{"n_layer": 12, "d_model": 128, "norm_place": "pre", "norm_eps": 1e-05, "rope_fraction": 0.5, "bias": "all", "init_std_qkv": 0.067, "init_std_up": 0.067, "init_std_down": 0.0, "beta1": 0.95, "grad_clip": 2.0, "warmup_steps": 314, "batch_tokens": [8192, 16384, 32768], "steps": 12951}
Each number is 500 + 40 x the weight over its row's rms, rounded and kept within 0 to 999. Layers, rows and columns count from 0. Numbers have three digits each. The size before them is the row's rms in percent of the matrix's.

# up: layer 8 MLP up, 512x128, rms 0.145, rows 133-143, columns 0-127
# down: layer 8 MLP down (transposed), 512x128, rms 0.125, rows 133-142, columns 0-127
up133 097:467447436543493570485488494456534556546429539534519506459517538549468450473464521543525502596586469455409501476456401487455540525528484519474517531542488578458513473560367526477518471530483482455511517495477498528433529480472492495488455431524479506514484474492488490501489557540528569496465500586533523472468495408540510504488544532457531535510489456511475508437490461457496535468549
down133 096:564534529448513515485548476567449453493521491549565414491549465484546528543484500470508531411521552494522538538512464550541478509433565477521537447452479454509421503476548499555510524461489467453570482485527490500479453529523532463531519454517578482416525490510497483588544505472379500495493465491425487479477489582497434453555437470520550464543491479487565523487487462498476491520527
up134 089:513507491497476438481450524559495417549510486500480471502535451477494507502461554524478484445600578529504502554453499475549539440493475443515508512451465504501480548503504457483489470528531555502530530496460520483446508547534471603504555483448514482483507525568509508567487534443540469435410398505523474457490559564515446510465499454543464471502547516452546492528507494521405474590568
down134 090:492458520538527521545512502538519481471481495491503546454482537562483532522468479473536517475482496477445527472519515660458496489455527588483453489537475538501514472490516469497480562521492467472537483497553504512557529500534442475468555539481456533523455484488460432516484479564489487427545469589555513474509553484563576464483436528444510554497518501369535495460511407444531473472453
up135 102:463498551436478533492486489506508444510448436476437531518495524481496442512538452524493447542529483477553503553522495478547547491504563417539543479498580468507609502516506498435519528507449507535511459476515423504519509468496586472454513538526405456468497563578496509431518519520479568495418475486482505473467518446561498594582478558532486537454518511464494510516499510491479578442477
down135 105:467463419427514499415523556532462492539501452550558510395511449429570559468477516534566495580501488527532490510467501440511501505469489510513525468408489514456507516498542471520512427493574520494492516535598453508432486559534507516489582523461480483486507524442489507533464509463448514561528499491430514475542483502551530407492475473508515469463483481544535465533564539528545480469545
up136 094:481486532572533454486541514574453502468396493510563413469552524518480529472496486470469543526514436501471517476505453483559476465534427486478430519533583538594497522485447457403556442493454558498455436490542484556520487535514496489482503521491539532486510500494443495559454526536575579541518490460465501444442467484532494526517500574493449489477532456485549521473495564473511473517552
down136 100:510512577542470470422529507511544439492545431501464602555519535504460582519423522527466453480554537476597512484535529556429484517471428549545610424499442505479456569537505515547581509500477519498530495543517470514427484489530453483491553489477508472505473579450494488498482565492496464515492477471441504484562462465539494476443446469477520536508469513508523449535491498465489512512491
up137 094:506479488516470499465435466517476481575550542523442582440518496430513551530540495519492506539483502532571472497543479452553613470442482526504519479489486522436492523547481525491584444512492562476450452561413499536516457503514530503528498521509529469444439574460511480519516568510511525536479386429522475484503518467538468518453500473525494471480496425507547519517582553544465553445512
down137 107:480520470537506516476534485501519518468430472458507489445502483514516485427540544454500523527505511513401528475516540474428481412508466567498454530484479439570488490473542448540509488501602496518458501457482495550534548485508548559536466487525437566528515498519472480536529497437504549410541531536472560516482528596527540390463529450528486478555449460499530546505432495475516570488443
up138 111:460518524522505475449448508491506496453497545533525524510452472507443534481523563473472480506483493510451469524534458455526523455477382537540608540480544473468576520493504466466586500505461456555499483448465507553548472485559497535492509515545467582449480541495514488507500460442575500470451525512475525446421494484525493566597536565477577475531477482496591547489475487473419483463520
down138 112:481539560514483564517474556485510461552598518542415552489493486470444495458544511540445506486512464477467498552554508490531493479535474466494489468575434506496520485495483445445467557525499471524498477473480518584476542467554546572516438535458466492405419491422553559454480515514510487466583532484557500537510487539574450475543450470476502475530511578473465486449501425491473483542493
up139 107:474484488514501467494497410487533473551529510481521493463473588534469516576484467430482542539500509500498493508503441540555550441517425452560458557514547558470478485543536498425492434525488502485493449506461542456543477534527500518529454445509472461487520499493508468491430491509527391512496507468499566524500455501510540518481517599464441496490610518448512590404555527462490552508537
down139 116:520445454495537481475448468541501449556495537460431474496537526434505530523503490462513472490472503490446463473467487516457521546510526520499480534493513446443516540440504486467442523536450564489463560447481526515524458494451600543503399498529503489492530420547556482570513566495508547470467577461578494496521492529460466542466507463495531519530524488597586548444493551553463430467560
up140 097:549411443502546530510493510583445481541477485481554463441622475531526529512476485489567498414464530483476480488476487517460485416578473443523459513468577518592506552460512513501521473481521479489527514586493517535446509578480464496527459552522493545467521479492494497540506497486494487488504467425483463471547535433455503487462451493595516437560506485440514498503533592481517508512492
down140 091:547500514497484496493523511562427520509564580492463492515582514517541503523534443474580479446521494418482564489531598537497491532472480461521529495463548494489482539534484486594451512497526434515547513501553491470587500524471423542530477508479479413420462538514479495472436531424454492546513447507529463598506535525501527410503453525467489510546500478470496529481427499506511441483513
up141 103:528564484502518500472502459449543493567450535527498553476523518510539528482483448479564508562440513487468493489545428517464520502544501403523427487410471556472490471532437480424530439446513508448530563562477502502503507564542523584474460429518473526542472518516519505486476547470444494453488530512519425548446421514520465517458573524516545560521559545510494527448549446457478509464519
down141 103:443496568489450464473415518604531524470505469507607468517408541504514482471496546562511473519529523530500521473436500549441486434524479469492510535534485498576481477469465489495458543483447530476500516537510513522503541501546519513513557500547481495466477526434490488524434524507515531470563417497443430446552480477489533399550505518422472545510586440486487496572472485505480560464513
up142 081:479432539478491556591466569544523498498466522510511559448546459460422539547534523455503563469418477531459466470464476498533524517482548466493462557532578468520496503477463488463466509507598510507551542476466455486594535494498529497517451503482440503527544513395514495504547512571503477440503556487531508532467444468489518592468507506457562506467498529427443470479441452471503511538473
down142 083:453565466548531525424552462488457480504554450518462467502470536499555573489485495468455533524493495528428473465489513509441394484556481505463533421478443597484538454502484495489496526540469575519493514472495474432475489496509539520489515491572513477471515520455501504488468520503476527513453465602527522544517496496509531495526449504473546440511558371559476493553493572541558428461528
up143 101:528537439487512550467550489546497486483454479505508516393565501414588514484471472543558518525544503473494469496488461539514484518497451476488517507476442474555503520421464537506521405499494511520467526506524547480447517491465500523484519586511503490504435563455454530536412584474480495542506419521511497554480491426485421597503533502517481528442541475489582488476555509468522576503534